Part of a small language model's weights.
Size: 16 layers, width 256, MLP 1024 squared ReLU, vocabulary 1525.
Architecture: LayerNorm before each block, normalized queries and keys.
Training: 622M tokens, 9493 steps.
Each number is 200 + 20 x the weight over its row's rms, rounded and kept within 0 to 999. Layers, rows and columns count from 0. The size before them is the row's rms in percent of the matrix's.

# layer 8 attention query, 256x256, rms 0.116, rows 0-50, columns 0-63
111,199,214,204,179,188,231,236,182,212,213,203,204,180,189,220,205,148,218,174,203,147,183,187,177,174,196,160,213,200,198,198,206,211,215,192,233,228,180,195,206,195,203,204,184,212,204,187,210,200,199,207,195,215,202,202,198,168,205,202,211,240,214,181,189
099,201,210,201,202,170,210,196,193,230,209,215,206,190,204,194,207,228,272,175,200,196,211,198,215,233,204,194,223,232,162,224,193,218,198,180,182,177,182,176,189,173,193,189,233,209,191,182,198,175,204,199,207,204,214,193,178,168,239,222,201,210,183,202,200
090,210,208,184,211,170,220,214,200,187,178,218,184,232,205,196,184,194,216,241,198,234,220,203,217,227,171,190,166,197,216,199,176,172,178,230,221,194,219,191,180,207,190,191,213,213,187,195,190,213,205,181,187,218,207,212,174,199,169,200,245,179,179,198,194
108,227,170,198,215,217,184,197,203,192,206,218,181,202,219,209,231,220,204,202,194,196,186,142,185,203,229,173,185,212,225,199,197,210,159,189,184,207,202,181,177,203,226,171,197,145,217,204,235,191,235,249,197,200,185,195,208,204,222,195,177,238,200,197,195
094,190,178,212,175,200,211,165,205,193,209,187,207,212,234,200,188,176,205,205,190,218,216,192,203,188,185,195,193,186,214,184,193,207,195,217,200,199,190,259,176,197,197,166,241,174,237,209,182,225,191,227,190,206,205,191,226,197,181,208,170,207,158,178,203
121,185,187,222,173,219,201,200,207,182,182,188,210,192,180,219,186,189,204,152,220,181,191,188,216,212,193,208,218,218,234,191,190,192,227,171,183,186,210,200,182,195,217,182,192,199,184,180,221,226,198,229,223,185,231,199,209,185,220,216,165,217,163,218,196
113,204,232,198,215,203,191,175,229,197,179,203,168,212,181,190,198,225,157,220,213,200,173,220,230,215,239,200,194,193,192,225,193,240,196,251,195,179,221,163,198,185,254,190,199,207,185,190,238,230,191,179,198,218,197,191,183,188,207,209,201,173,222,205,190
097,224,198,204,187,222,207,234,190,176,192,202,241,180,192,175,246,177,195,211,204,202,189,177,222,204,205,196,258,189,230,201,183,192,199,168,194,188,192,192,224,167,159,221,208,244,200,161,201,217,190,226,195,187,187,205,200,192,219,189,203,236,191,211,191
095,194,191,210,213,180,217,175,168,201,180,211,205,159,174,201,207,219,180,198,180,223,237,201,177,245,191,209,229,181,192,192,169,202,188,202,213,209,187,198,177,231,179,223,203,212,189,205,199,224,234,185,198,198,223,214,205,225,183,186,197,165,202,213,195
117,195,176,207,193,207,176,230,157,216,208,194,212,193,199,165,188,211,171,212,194,193,219,181,159,211,197,226,188,221,174,199,205,183,208,188,189,198,212,227,211,224,211,179,198,192,229,179,225,224,180,206,205,204,207,175,171,238,222,252,196,193,221,188,214
100,206,205,209,143,209,222,199,182,171,233,192,203,238,198,204,199,198,207,184,197,212,203,209,169,190,190,192,249,161,179,194,198,187,209,168,196,210,192,221,194,198,208,247,211,227,206,193,197,207,174,210,205,228,192,197,189,231,201,187,223,195,189,169,219
098,195,179,179,204,179,240,202,225,197,202,203,173,175,214,191,179,223,180,174,175,190,221,207,204,187,192,192,207,229,215,181,217,204,195,214,181,199,148,194,246,208,212,180,194,199,214,179,221,213,149,204,209,192,210,195,167,173,183,176,174,186,211,221,192
101,186,188,219,164,163,236,200,195,185,210,197,173,195,213,207,210,189,170,201,192,221,200,221,174,195,206,195,221,180,214,189,192,212,206,205,200,205,177,207,216,214,218,222,220,178,215,194,223,172,228,172,208,195,177,200,210,213,205,189,203,187,234,229,234
090,197,192,216,179,225,196,195,212,230,229,216,212,187,174,213,224,214,202,186,228,207,190,191,195,169,203,194,225,177,187,165,211,187,234,191,195,193,195,202,193,197,202,184,215,156,213,203,190,208,203,165,206,209,184,207,221,191,208,189,216,219,199,201,183
102,193,161,220,195,153,196,189,211,221,227,204,244,173,253,207,204,202,204,153,186,196,214,193,192,171,216,163,211,191,234,188,216,194,169,187,201,178,175,186,210,209,217,203,215,189,184,204,211,157,204,210,204,173,193,219,222,216,202,160,168,219,198,227,236
096,231,175,201,181,215,193,160,184,218,180,219,175,228,208,217,197,214,203,189,191,193,211,239,185,197,197,214,190,235,223,225,235,190,241,216,208,214,208,239,186,188,188,179,238,187,202,230,199,185,218,178,200,189,217,193,217,189,200,211,185,196,185,226,176
086,182,205,173,222,205,199,176,205,183,195,207,181,242,196,231,168,211,202,202,178,223,228,212,210,222,185,206,201,217,246,187,155,161,181,208,185,173,227,208,203,214,220,154,177,203,169,194,218,217,186,215,192,202,246,182,170,215,181,184,197,201,194,185,223
096,210,219,177,201,206,198,256,219,212,158,199,224,216,192,227,214,148,232,221,190,217,199,224,236,210,184,188,188,225,219,190,199,201,187,223,203,215,177,171,200,193,174,197,211,192,185,207,173,181,201,198,192,171,195,201,207,161,187,204,214,205,217,236,183
097,214,230,206,212,218,184,193,174,197,188,182,202,222,199,207,178,216,206,168,200,227,178,216,191,217,218,190,175,212,210,217,230,206,153,223,201,236,236,202,208,207,222,217,200,180,172,210,203,163,227,199,190,229,224,196,212,244,213,195,178,201,184,202,210
100,231,195,173,207,265,180,238,221,189,143,202,185,199,197,183,188,241,196,240,218,175,182,198,214,211,173,186,184,229,184,204,203,226,234,207,188,191,191,208,211,173,179,192,191,205,227,210,200,229,192,221,198,159,219,189,202,189,219,192,181,225,194,155,178
126,208,226,181,250,166,208,184,217,202,191,207,205,219,205,224,201,174,193,191,172,219,199,244,223,212,208,191,207,209,197,200,182,206,175,237,200,220,193,191,252,226,238,200,198,179,194,194,200,206,198,156,199,190,214,203,240,181,202,205,197,186,207,189,220
112,234,156,175,189,227,237,234,209,193,175,174,221,171,184,215,242,192,193,214,230,175,188,191,160,192,179,191,224,192,230,195,198,177,208,179,202,202,178,180,215,186,185,194,200,197,201,179,213,204,194,213,186,209,219,238,227,172,207,191,222,237,201,199,189
098,184,229,219,185,225,167,178,223,181,197,153,215,245,188,195,182,195,198,179,199,226,181,217,193,213,214,205,196,197,220,217,178,217,187,220,217,194,234,178,144,209,207,225,201,194,178,199,163,207,214,233,207,205,185,207,227,252,168,226,168,173,180,178,219
111,198,165,190,213,246,186,191,201,210,209,193,195,196,187,209,218,190,178,232,188,197,191,208,165,174,192,164,212,194,168,221,237,216,169,196,202,202,183,188,194,202,221,211,178,156,217,209,171,198,178,208,185,237,184,207,190,198,195,200,185,222,221,193,181
100,209,254,174,206,212,154,198,223,212,147,214,166,206,209,219,173,206,218,195,177,231,217,214,225,196,217,182,198,217,210,212,214,225,209,207,205,213,187,242,218,172,192,193,189,203,197,223,195,213,190,191,193,216,162,198,161,235,154,205,189,221,175,193,167
086,185,209,257,212,179,210,208,204,184,208,213,213,196,220,215,180,181,243,185,184,221,204,161,238,214,193,198,235,181,199,184,196,182,177,208,206,188,181,191,202,208,208,225,198,215,197,210,204,202,190,241,205,197,205,201,181,209,204,187,166,226,163,182,228
102,192,266,178,240,174,178,193,197,218,183,209,202,205,201,218,187,233,180,222,218,211,188,235,231,217,236,191,187,217,211,213,188,221,201,219,220,213,196,192,214,192,164,246,202,173,173,216,199,210,208,183,189,219,175,200,230,182,178,201,210,201,193,187,190
105,196,198,212,164,199,198,179,205,202,164,198,192,189,211,197,169,233,217,148,202,214,222,221,192,208,175,191,181,209,219,211,189,190,183,211,184,210,222,202,193,189,205,236,223,215,170,210,203,183,222,226,199,198,205,183,210,221,212,209,203,175,187,238,184
101,219,196,195,230,178,177,223,213,215,207,219,212,199,180,223,202,243,212,190,200,201,171,215,206,240,184,193,233,203,193,211,196,219,199,235,213,176,216,173,187,180,197,191,167,190,192,205,201,190,204,239,199,197,173,202,230,171,217,202,196,190,175,196,205
113,229,186,204,163,208,216,179,165,172,211,182,169,172,181,156,217,207,206,183,208,181,218,192,180,223,187,201,224,201,214,209,187,172,212,183,208,195,208,209,161,199,179,194,207,223,209,214,197,200,207,208,202,200,208,203,203,194,204,187,204,177,202,208,181
111,235,241,196,251,204,168,206,190,213,169,208,193,240,183,204,206,220,210,213,202,212,187,208,218,227,195,188,213,202,197,218,212,239,210,172,192,200,180,176,218,192,189,224,196,204,190,195,185,185,188,188,204,160,154,201,240,203,198,209,179,198,208,198,186
086,197,195,200,185,206,211,163,193,171,221,172,217,230,212,190,188,195,216,172,179,201,229,166,192,200,172,203,222,171,200,198,186,212,195,162,179,186,199,217,197,204,191,255,180,227,198,218,197,180,182,235,200,183,189,199,201,254,210,187,191,203,175,200,213
090,195,208,195,186,197,207,204,188,190,179,208,192,212,204,228,196,183,220,198,199,239,203,178,180,192,194,167,180,204,223,214,239,203,198,229,198,202,204,189,180,210,199,200,198,209,206,231,226,184,247,165,200,216,182,207,176,221,171,193,175,218,189,248,235
093,211,189,240,201,202,206,208,202,188,227,210,235,185,219,173,227,187,198,194,199,175,201,194,194,189,165,228,222,199,189,193,171,229,227,190,194,198,193,196,180,184,215,233,204,188,212,197,171,210,234,239,197,153,167,197,214,164,223,207,202,201,177,191,214
110,232,223,203,175,196,194,202,186,180,171,205,207,192,188,197,243,179,187,213,183,168,186,191,174,175,194,191,222,204,209,228,197,146,219,223,210,217,208,218,233,207,193,177,170,184,178,165,224,223,195,158,189,220,220,197,197,183,218,228,191,195,224,229,181
096,204,208,205,212,212,203,214,218,195,191,192,222,164,174,179,164,187,208,204,187,187,220,215,203,211,209,204,188,218,190,234,224,205,229,213,190,205,178,187,212,196,182,206,215,235,193,230,180,196,190,197,195,204,190,211,193,232,128,183,194,213,176,220,193
098,201,231,170,193,202,228,257,199,184,192,181,239,195,184,194,200,226,191,226,221,217,221,233,185,214,192,209,171,195,189,198,174,196,189,244,194,188,186,196,214,193,210,222,212,198,174,175,197,190,195,182,201,203,185,208,198,183,186,182,272,170,170,207,181
114,166,235,212,250,183,205,164,180,228,209,209,204,214,211,253,169,224,209,198,175,232,189,203,199,222,204,185,186,225,202,177,171,246,162,226,203,213,184,214,226,198,179,200,192,195,190,196,199,198,190,192,189,185,185,180,225,210,224,185,200,198,185,219,189
089,206,184,183,217,163,227,221,182,181,156,207,212,212,209,239,217,187,208,213,180,231,229,232,213,190,178,225,184,221,208,234,206,214,187,210,210,206,189,193,200,194,187,257,178,238,182,225,193,190,182,215,187,210,179,216,162,210,202,189,219,189,199,206,214
138,168,195,215,180,222,190,194,197,168,188,177,202,226,210,162,176,198,188,217,198,200,211,180,203,214,192,235,201,214,199,199,198,170,178,199,192,201,225,218,194,204,223,171,195,220,194,185,215,244,176,215,198,207,230,159,165,214,200,227,186,189,193,215,214
103,193,225,185,229,226,177,225,194,196,206,185,174,248,209,213,177,186,228,161,200,214,218,206,242,196,230,183,193,204,238,176,212,197,175,142,213,220,220,203,200,228,201,215,187,183,186,207,166,182,187,185,187,188,197,197,180,214,185,187,204,192,203,166,228
103,144,220,230,203,197,149,179,224,202,171,205,194,198,205,172,171,205,201,208,198,224,216,211,218,210,192,205,207,226,223,194,222,200,177,195,228,204,201,201,174,219,177,150,184,188,187,194,201,255,191,202,206,207,233,174,162,211,181,236,167,185,184,213,185
108,200,203,220,196,225,194,198,180,202,193,216,176,196,183,201,226,205,223,228,201,192,198,197,165,173,177,219,170,205,174,213,192,204,243,165,195,200,184,198,174,187,198,212,240,145,223,198,176,174,227,181,206,234,182,221,238,204,195,216,240,201,237,159,227
102,227,205,217,166,215,195,192,207,155,212,200,193,204,194,181,238,187,183,199,213,184,198,175,210,230,201,206,221,192,198,207,199,184,192,164,190,171,231,190,189,183,254,194,222,243,224,172,207,221,203,198,197,211,205,186,172,183,254,197,198,185,198,204,199
101,182,211,198,214,173,193,169,213,196,198,219,188,192,215,215,185,185,187,187,215,227,227,190,217,205,230,175,208,171,220,183,183,211,177,197,225,223,189,196,179,167,181,230,180,208,173,193,200,199,186,223,204,173,177,210,207,240,184,179,212,174,203,234,195
095,209,193,194,164,216,184,161,185,189,225,174,173,237,243,215,215,200,221,228,182,199,208,219,183,207,152,191,207,187,185,224,176,187,210,171,210,198,202,224,153,200,229,170,187,195,227,198,176,180,194,178,207,220,234,194,201,195,213,207,182,182,233,191,222
097,225,206,235,180,189,214,211,219,211,220,204,210,178,201,192,202,200,227,146,184,197,212,187,215,179,192,158,216,228,186,233,213,228,185,202,200,196,199,192,221,196,226,192,198,196,206,210,179,174,198,202,190,224,206,190,193,183,231,201,193,240,189,184,194
085,193,188,195,207,176,211,174,160,198,191,215,187,214,212,258,187,233,235,176,186,213,221,200,198,203,198,230,177,231,256,210,165,196,192,203,213,203,188,216,193,206,181,225,204,206,176,223,219,166,217,218,183,221,215,207,186,216,164,182,190,187,173,182,229
096,197,206,195,198,213,169,228,195,192,174,191,161,226,194,233,208,200,189,193,245,222,190,208,217,176,213,218,203,233,216,211,217,175,182,210,203,189,232,202,202,210,242,217,210,173,202,186,212,218,198,228,199,212,181,184,189,215,226,196,193,216,203,211,206
097,182,235,200,201,185,205,219,189,181,211,203,196,215,224,189,197,195,202,199,215,197,198,155,215,217,223,188,198,194,206,182,189,203,176,180,189,184,225,181,170,202,199,200,187,218,189,201,199,177,220,222,199,196,152,202,172,216,210,219,195,193,172,219,225
111,199,206,188,211,199,163,172,165,213,209,175,197,211,215,172,176,196,233,180,217,203,203,205,197,216,198,204,192,187,190,161,198,204,205,140,192,215,232,215,157,184,179,207,198,237,207,200,181,157,190,183,205,186,218,186,222,200,193,198,184,199,192,186,203